config = dict(
    n_layer=23,
    d_model=192,
    n_head=3,
    n_kv_head=3,
    head_dim=64,
    d_mlp=512,
    vocab_size=4770,
    activation='swiglu',
    norm='rmsnorm',
    norm_place='pre',
    norm_eps=1e-06,
    positions='learned+rope',
    rope_base=10000.0,
    rope_fraction=1.0,
    qk_norm=True,
    attn_scale=0.125,
    bias='none',
    tie_embeddings=False,
    parallel_block=False,
    init='uniform',
    init_std_qkv=0.0226,
    init_std_o=0.0,
    init_std_up=0.0226,
    init_std_down=0.0,
    optimizer='soap_variant',
    lr=0.00936,
    beta1=0.95,
    beta2=0.98,
    weight_decay=0.049,
    lr_head=0.00901,
    grad_clip=0.5,
    warmup_steps=40,
    schedule='wsd',
    decay_fraction=1.0,
    decay_shape='pow',
    final_lr_fraction=0.05,
    batch_tokens=65536,
    seq_len=512,
    doc_mask=True,
    train_tokens=204400000,
    steps=3119,
    dataset='wikipedia_en',
)
Each number is 128 + 24 x the weight over its row's rms, rounded and kept within 0 to 255. Layers, rows and columns count from 0. Numbers have three digits each. The size before them is the row's rms in percent of the matrix's.

# layer 19 MLP down (transposed), 512x192, rms 0.173, rows 353-386, columns 128-191
105:101153159156131153123122158161150100116134095157114132126102147110181129150109121147154115119082109126153103098136113175102122168128152124118128125154086093091133152158147136084109109125122108
100:125123170091120091137155164128115133127099127136156114116152096054145152102146119126151140170101159149159142132139140157162106144127131121103120136121108122125155117108130112160078134142107170
096:169139121128132131082155126157144133143118111180107118130111118152118134136133143155148096124167126155085095110148124189133160106093121104138180157120163139111104080098106097124074134151127161
099:101126094102157149135146093187162132103059110120145125144175175168098124130099139129159112091115118117149138101126173094161116134143140173112124131128145125127125103132116129157127098166115150
099:097077156135120091137101150108107112106123106124129133099186139098143154155155132136137123162148101065140138125156181069160116107075155150148122133148135146155114116175156111152157140143145144
097:109076126166132164112137124135110135137119111144101127126142120141119091119114116122155141129131134116135123095162131120115127146148107169107100096170106095113164106118107104105154088106105085
105:112162143125108094089158115140119062106148138116124097150086142135161143143096101144178154145138128142106119143169138109122140134131103162153127157097187107128138139097096135137130121116083102
095:082132140147167126167169148128141111116182156155137119092109085103119142102134132150124122188135116150141142117130145155111122129135144134176091140105096134119168094119134150158122146125099126
098:128163117170176079138132123115134070147095153155105102172145153159153104156115141128136114103142100153131145160140136167133139116185112142147135140133083122164086170143158144105167150124138130
096:108112115155107135143102115072156128107144129144138107090134120154102143164122139154142140133148162118108123115164146101116155137133181133125150115106161138110156151142093115145144166138133135
101:159116131097129154171148138134125112137131111174098116136093083126073115173109121129123144142133123121140154069118164152121144102113137139118155122117163122165146123127121134109154138142180107
097:138147137157215168150088126087131104156130085151135081151108074143115125100086141125104124120164151143129124097122094158078105114124170157107128132123137140146116110120127120158107139145127140
099:135094167133144146126104131098093146150117088114159106104105119108115117103150091122079129080152174111089135131111162138139129142123130138125142087124133117090129103110108112131093150132102139
104:191152105170107072160138139145116109151122139160135114136128100115162132149112128104127127085111117137135118127146111081089122138188159153098167123130153130115158146077149120138160114100172111
102:151107143101114101138130120126130152109139106150168107138083151080149115083142111147143106133102186133110122144135120096135140138119128113154102122068112106160177129134135125127121118097132112
100:158097150162159136134064134125131149163120126114147099107129135149096141135116125141163140087131109110119177110146122120130152177121117105088121141111132165146131137136155114103157074136132097
105:105125119089141148140155120157133153139118106141168094149112104095092127083115139065167147101160135146151150135146140144209123133116132156154103167155167109130145100101109104091132109140123151
107:143156109119123139157165167121121124139140144100096132154079136140096123123168116114133113120100148130099110147075111120118176142146156162117133094138136159157127130112156140137124145149153144
104:123150167153092144122137105073083153154140075176098152116134174091122112154153127112097106090120140121125075114112133153137135150134132115128132152157126116158135100132119117090118097103165123
102:113114133140169097119133144110124110096154145178099176158106129128173117139080144116125111141093175091169153109151117070119133126120110152135161116151126151132127129105131132127147133158134175
098:090125109106173134133112142126114080127137124101154120148097176122166127114117129113131088091090164073103163101123124176138114125106147143120114144088131087108121148134112119120118131138113096
097:111079174107116112099147074165110182138080120115114138161131131119105147106124095099166121125132122088132096103146111144095111071154146118102142100118143133121120093122124141120102150117131127
101:148131129108132123124084108132140135161136156198151137115116106175112142107117108156138153042128105119143124099112162120134141155147126120114135151112142135175176128156145128144127107082183113
102:153149101086135068097080114121113096141108103126152130144148120100102135137153162151116137175139086082131132151157133094111125126139133160135123158142102152147130127116133107138161130133135141
091:112153125146152079128166119128106153092133105106107114149156141136125124103134146107141113122138104140098142130132134175094142093109114135098126112120095091127138152127118119138100142144090134
100:156112108134149132146115117127100110169119089116152109155182119167149140123105157103151143093125104152104142160131121130149120180175115105109139120099152148149105111124093145150128102140148109
099:126107128087135097090149078068162113109163130134148128107130105175161145118162087131140105149083152111120104121134127156111129143115127079090134099117124118134145117143154149135147130125127158
099:104151074098117110162094110120168151116133119072129123131150136158105140118129145113106137135174152133091128138137118087081133094115165091131133148112135118158112108126118124175095127134127106
101:143143111143114146119094124094136168106097120114093115157088121136106159135081166073140139071129145132112104121139127134111117118143182110156128114099087168119118131141121163122077159108104110
101:137158123150106136120149132149136174111159151100121093138153092111090148141092174164107112108118106131145121155165143174095128140101162123117195156137110139114090070144125116107096157155168143
098:155129139119170127117133144168140132115152159095162140173129138111121104121133155110173117066160129099120167147094132090096154135153150165097134140127113137108135124169103178141132146120117136
104:118111137093167151140160165108134151127127121142144143157091155111115133156113104143110106126154130188171143126116114118083146141148161180102138161123088127117110103111148128097103147135100126
100:093089196133106109152121125135175095127127151180105130100156120116117097092142109153116124124090134115143140137149085170136095148104153132095135136150147088103121161126186148142084149103118138
110:123101137113196141131138097118136100135119108122114081166138191121138123144146105139138118085156079142125142142119111080169145129154116147138100116156105123088139123110137112151121156119130125
# layer 19 MLP gate, 512x192, rms 0.171, rows 354-386, columns 128-191
105:132079109153099103100151151098139139160134098162121194125112145132131104129121116133099103133097133128130188101139133125102127100158135164164109100152100123120158164121124108149068137157127144
099:147121124109114113157076103185116115103159108149132105133111151134107073149141119143101153154170135163152102130158132129092123153123142142125138116088109144149143121143108086162100082163096175
103:124108174167110090141146105087101157149108166149173133140137124121155142151138145149114165072130135129156125148134125143119079080118101150153127109132130100120163128095120098104126127121103075
100:135128109118105126102120143144148175090115128159129139113091133157132125160172096096155136164099118124123122111150115136125175127081133101169120071128127082133139123154157136091104126172097155
093:188134127137108144131166132116141108143086131116148175093134122106087167146171115137121133128121140119140126078088137136092141100088111161128119148112217146133143159173116111071141132146105129
103:154144092099114122129130144115145089129119144121128119115123168115124037147167119147124129177114146147124131139114094094109167167155122100134144118158148095072136087078138123095109153130090125
103:117126132118130059128153133094143159131141091133133127147162152112122149084121086151130156149144139149139199153139165123145098122085094160181146177119159141129112093128126115156125135130152184
099:149151118134140111146136111131093105127091120149112163130143105118142140154117145173113090126131144128160173134102070120122136130135094121134164093144123139137133161101143138128140133142133097
097:106161140130137103117116171120127127145127135154126198160138107126150149129165149181192110131167128137145136118131149138151141149150090123146068139135155108121130133117125127168130118109162101
103:108116110120139121090145114103127110146131114117095100101101147111092148136135098103121075135141137150067137142082167155102120124138144141135118091152174121138174099161130112143090136116212106
093:145174098114123118121125135099161098110121118150102104104110127138138106123132177127175117141123111140135109131145109109132098142122153147124159142132137096144132177129114145093114129146132151
093:088073123145126138134080147117126147157130157128110163116107124140147179135124140090143107076130128148127122110099147120106128182145099127092117120142148122170172114127073084091113111099080128
100:122146119099104122108165132096154118098125087113131141146113148123140138086147125146133133162128155170176123099096097111098127127150130150100172128139126126123165116163127165115161101108093126
098:114125124149129064147149137102151065101121099122092125145105129142101112107137172126161190079132102112166124091124092095134114113112134103128183110135148092134127141106143148121127155131154148
103:142160116149099138089148139093112137107117146158129151120126179107137125140129129136116077146145124112152159099182120127111203131131104138135133084105115107098101117124098115113112172150118143
104:162138134115095111148133116122138123124127136162141115122151136130122121116144172112136159107170144112123074106145129123122123161102099108101128156126153110125140100123131170182086130138150127
104:155124137095109179117148146138168125143120151101110139122110128107146160122126148090162164137106055149107107149149116143123079157095141159141131092131116115072109101150121154121123125120130109
103:120128100112129158109091115135145143139112129149145117116119151148136143144183120154116091126123147112129119097116133105083105135132144106119177138112131141137129110126130119082185125148147133
103:125112096155071086108119149092100145116123132115140143184163148112130108102151128104137128116102149065135124109162108162132089171173154134131164173086081117101118161130162111084160108111097107
109:114114142174111108118163114156146103167081128131150137127122160129108142164129153170156161192154136157130178141123155141091143110115146148145093121110118160108105110132151113202135139146086159
097:145123132103126179117113159114096165124143171137176146135116142134117154094141175138108147137154082152122150078136124097141105091131132134127123171152146167156134128115139162086111157123140102
095:113111174108107120166154123110157114143123147109106131137101159136145162153137116141140108172082160148120088092106135129159143186123131125122142137122106180123142133126174097166131176152099154
104:139125139100103141112084145145181127111116136099149107130095090129112140094144099155169133118139126102150090130128124107153167151101144136131085142134109090107088125132135158133109081105142118
091:124084171147120130120164111119137160153149101129099105097157139122127168153159121156096132150114144165156149128119130101182106126120137105136128152130126126145073130142144142136128090123147128
103:134084102090106119141130116168109112092123102102136131114102140148107094117137154113149122119134149138111127166132148131141100133150142129144182111115137136137127110147165102144128127152117138
101:129069147112131113111124125118138178088146145133158149108119113113124118127148112104105149186162107141124118139164116134145123150134137159106155124144155173126088112108141069149128156145113165
098:112151139123103130142120124094112117168137073113109114128132109130095130173131116148129167154119103165154139102126118157118101114097127114136158153108132098133163090111097118133096138152129157
104:179162133128090181103164142133147133144068166094086140132125115083165138123128130141131158139127128119096136130160103109099137098139134104126121154123106156079170160158118119127137128123080140
097:104130132150131162109136127122156142134094136120158131097102180104101136103180120155167138109131086138111116119074089161139139162152169197140137160130144122072126140091135088125116117098103160
097:124105086104116114116126143116122157117103094141100103106101154143153126098101098131120147140131098146135151091110107099166137096152108114161118141140114094104133131098125108124115172137172135
106:154102146161133075145097143159122159113140144121132114159165149096114168160078141134163127090104090121134117076119137120106128136111113102141148160099097138124112112108128124115140085159143152
105:145119149119127082144124123158160186145132156113108118169112109116139096147146144137145115140116158119113079091113090160144135151093128138108132167153127120132119115147151138122102121124131142
105:135126119120119109140171163132139132132096116150146134110057141158194167106136118121132114098163140130146112112123142151149114138108201140137117151131137129099123185112120136139137116168111129
# layer 19 MLP up, 512x192, rms 0.178, rows 354-386, columns 128-191
105:159132114123149122108154086150093116115131178157120114107136105123113077129105170140118150113103137124134145075129087114113131124123138102138148130128149074125105141138141123121080101140128116
103:086105100090118112156087092113148109103145118163133081156162136118140116134164145154111139150131147144152120117152132174122134175087108115141119128075112114168120117154099104145135119137156146
097:118103147107109116133123105117135106110118126145103134155074143148128107159150134067134153116130167174073095148094102120114144110109115060105157105109140155101153134116112132111119179108178114
100:137095102163099110132167117115083110173159119101143121109091107098125152109101184138102130127129134111120168138107121111130123103156141120098144077127141134124115124123132109146147177145128136
097:099154120139137124176103098157113137070196091159127147164155133108128099085138136108114134149108114150109127105129151160147120134139152141123139127155097135111098125131089122159138132142131117
101:148149137127135121153084133135166130203104153120117150118107121102149143124152114123142149123164092126138116133109130161125097125164093096087125124137104122146133111151140132140102130112122125
101:132148153095104083137120145130121142129069120105139138162164107141147119120110127145149114115172149113107120137107142144170133121145120155152138126126120140129127176118120104104114157137153121
097:096132139145122136100189109094142145153119126090104147097186131135091155150115162147138129155153118121151149135144149109094119123117143100175089139150106116125125108120147125090128113109108102
098:139161119189121149141102126168121143108129115137153188102123124087127135108133132182156129122132152108139105130114116117189168151135144093104136136129158124117147140095166134130122126121123159
107:120142098108157111140184156120158112127101129129126131137129104152135097152130104162088155093164118156111131150118120117167173131114100110148167098206148120126092097140119105128119153127100117
097:097110111148128162150105153137131101156125133136092139112137125124134124144088130120133123176140140140094116165184116103148132127126119156141167135124090145141117109123116120108161147153154105
090:128134107095111109106156152154120116151098117125150133136141139126165176140090158149122122133134096149120111100120114155117135111099136097101112127104170126138108135123120119102118116105144163
099:150099146104173112116143107124136121122176144134142157127137132094091106104084119141120184086129179136126135056119139154161133126168163148141132169127164117135129130079105120127141114104096111
099:133129153159161104150130109104146162085150126132108173182149139108113123117202122123160174104139189115155116146131097099160133096094089138148132143133133104135123150116124073136138136110145107
101:161140098137144135152117097144116112139128135132110160080149146120129109119176111156110149144142133140139102161090121117181107131085111157097139142069071153130129151080134096099162101138105145
106:117091138115137108155151070123129171140136116117119147104096110131126146131130149150086100127139114098109165128123146129127118130165160103154095108131147113150122096180140090080151111141090149
108:084143114133058175148143113163155140101156081114126141139167130108108151163133133092173151132139116133116131150136120137157134145165166132137121077144118083135127117120141150105163104146133163
102:123136105110094178159117162107120121107123113128150109105141135167103113148145105104128107153113120093129117124154137151138138134134106099159168127107136098145094092119147113121148092136103126
102:084140101121115118112119155136093127102118132099143159165107095093104159132093109140114160171116126110098126154107131124169177087109132133126112122080137105166131148120169103134115165132141103
098:121149094202103081148159129145105151103151166132121118113125190128154128112127140140120129090146147148126097112125133151135137114136157123138154131118135133136125112121173153080131133117139102
101:128189136146133146100090135160093122160124118127144129061109118166170146175128112148132123099123117106133174088149103069123102103113115118134138122141125167094158144144177160102151129127099132
104:091130151139116148141146127145136124146159144134127140139184137126102110140174121110138118200124151144143112094124124118136162140145114135134123140121147166140110111104158098134180130170106119
103:089130121147175124169103127128153121133140127094115111162124136088093165130113125149112120112104157162108091128188102149171118111132177152124126117171160106132136140140113150146148118096162117
088:091160164155142091125133130176124109110131133153124122129118163098139175127133109132116168156109143139118132098099143127102075141093113131175116130119146125124159120133130114134141103085144125
100:131124162148107120177136127089147145155151137120134148121123095169102134160117131124078098123138127132154139122153110125156127128145140108152121159195153149087089128148076116141156143142127176
100:106141116142143116116079106172133159151108171152153127100101137139134159074140145100103126150143119130157110113109099110116158131142163138121141113157115155130122142166125140103126127124153092
100:144136089144114111135152116147127144135136164155145126130125129126126142115130125182112169108130092144165109135118105119171157143148125123098124169126129094140133152099111089125121153172103138
105:161111122100137122100123102141137116112107120120102135147115164135122108158148142116105094120104117135103109118092153152114102144094100153131142167109164166142181135131111076090076142155110139
099:084116066128090117093132131160112131147126114113097079124082169122143120136137127172122159159116148099114128154063138137095114170134119147104174131138142134127124124126133114125106144163176152
096:126150096123096130106116147125123166122141117156135106155185164143199102074124103144116164103157142158152125142080104160185138122119099104156136131166121136157092148097167110113127162102154149
106:157073135123137143107111168193137166099157144117105161157155158123118147153107130090124151179169118140090106108106150094106141131144107132119119125121111124144156156173123145165159145119127157
099:132129120149129142112146139119149143124144139146121118107105092173114172128122148122155143107132144113090148105138115135130139155205132127122132134144184135129178101072107154154139143107156146
106:157157124124119113135099083114152112093141109111136133151136112137097072146073136144115089130117071122180117170123050127113151131159112083128114143134092164119162081135093111119104140114119138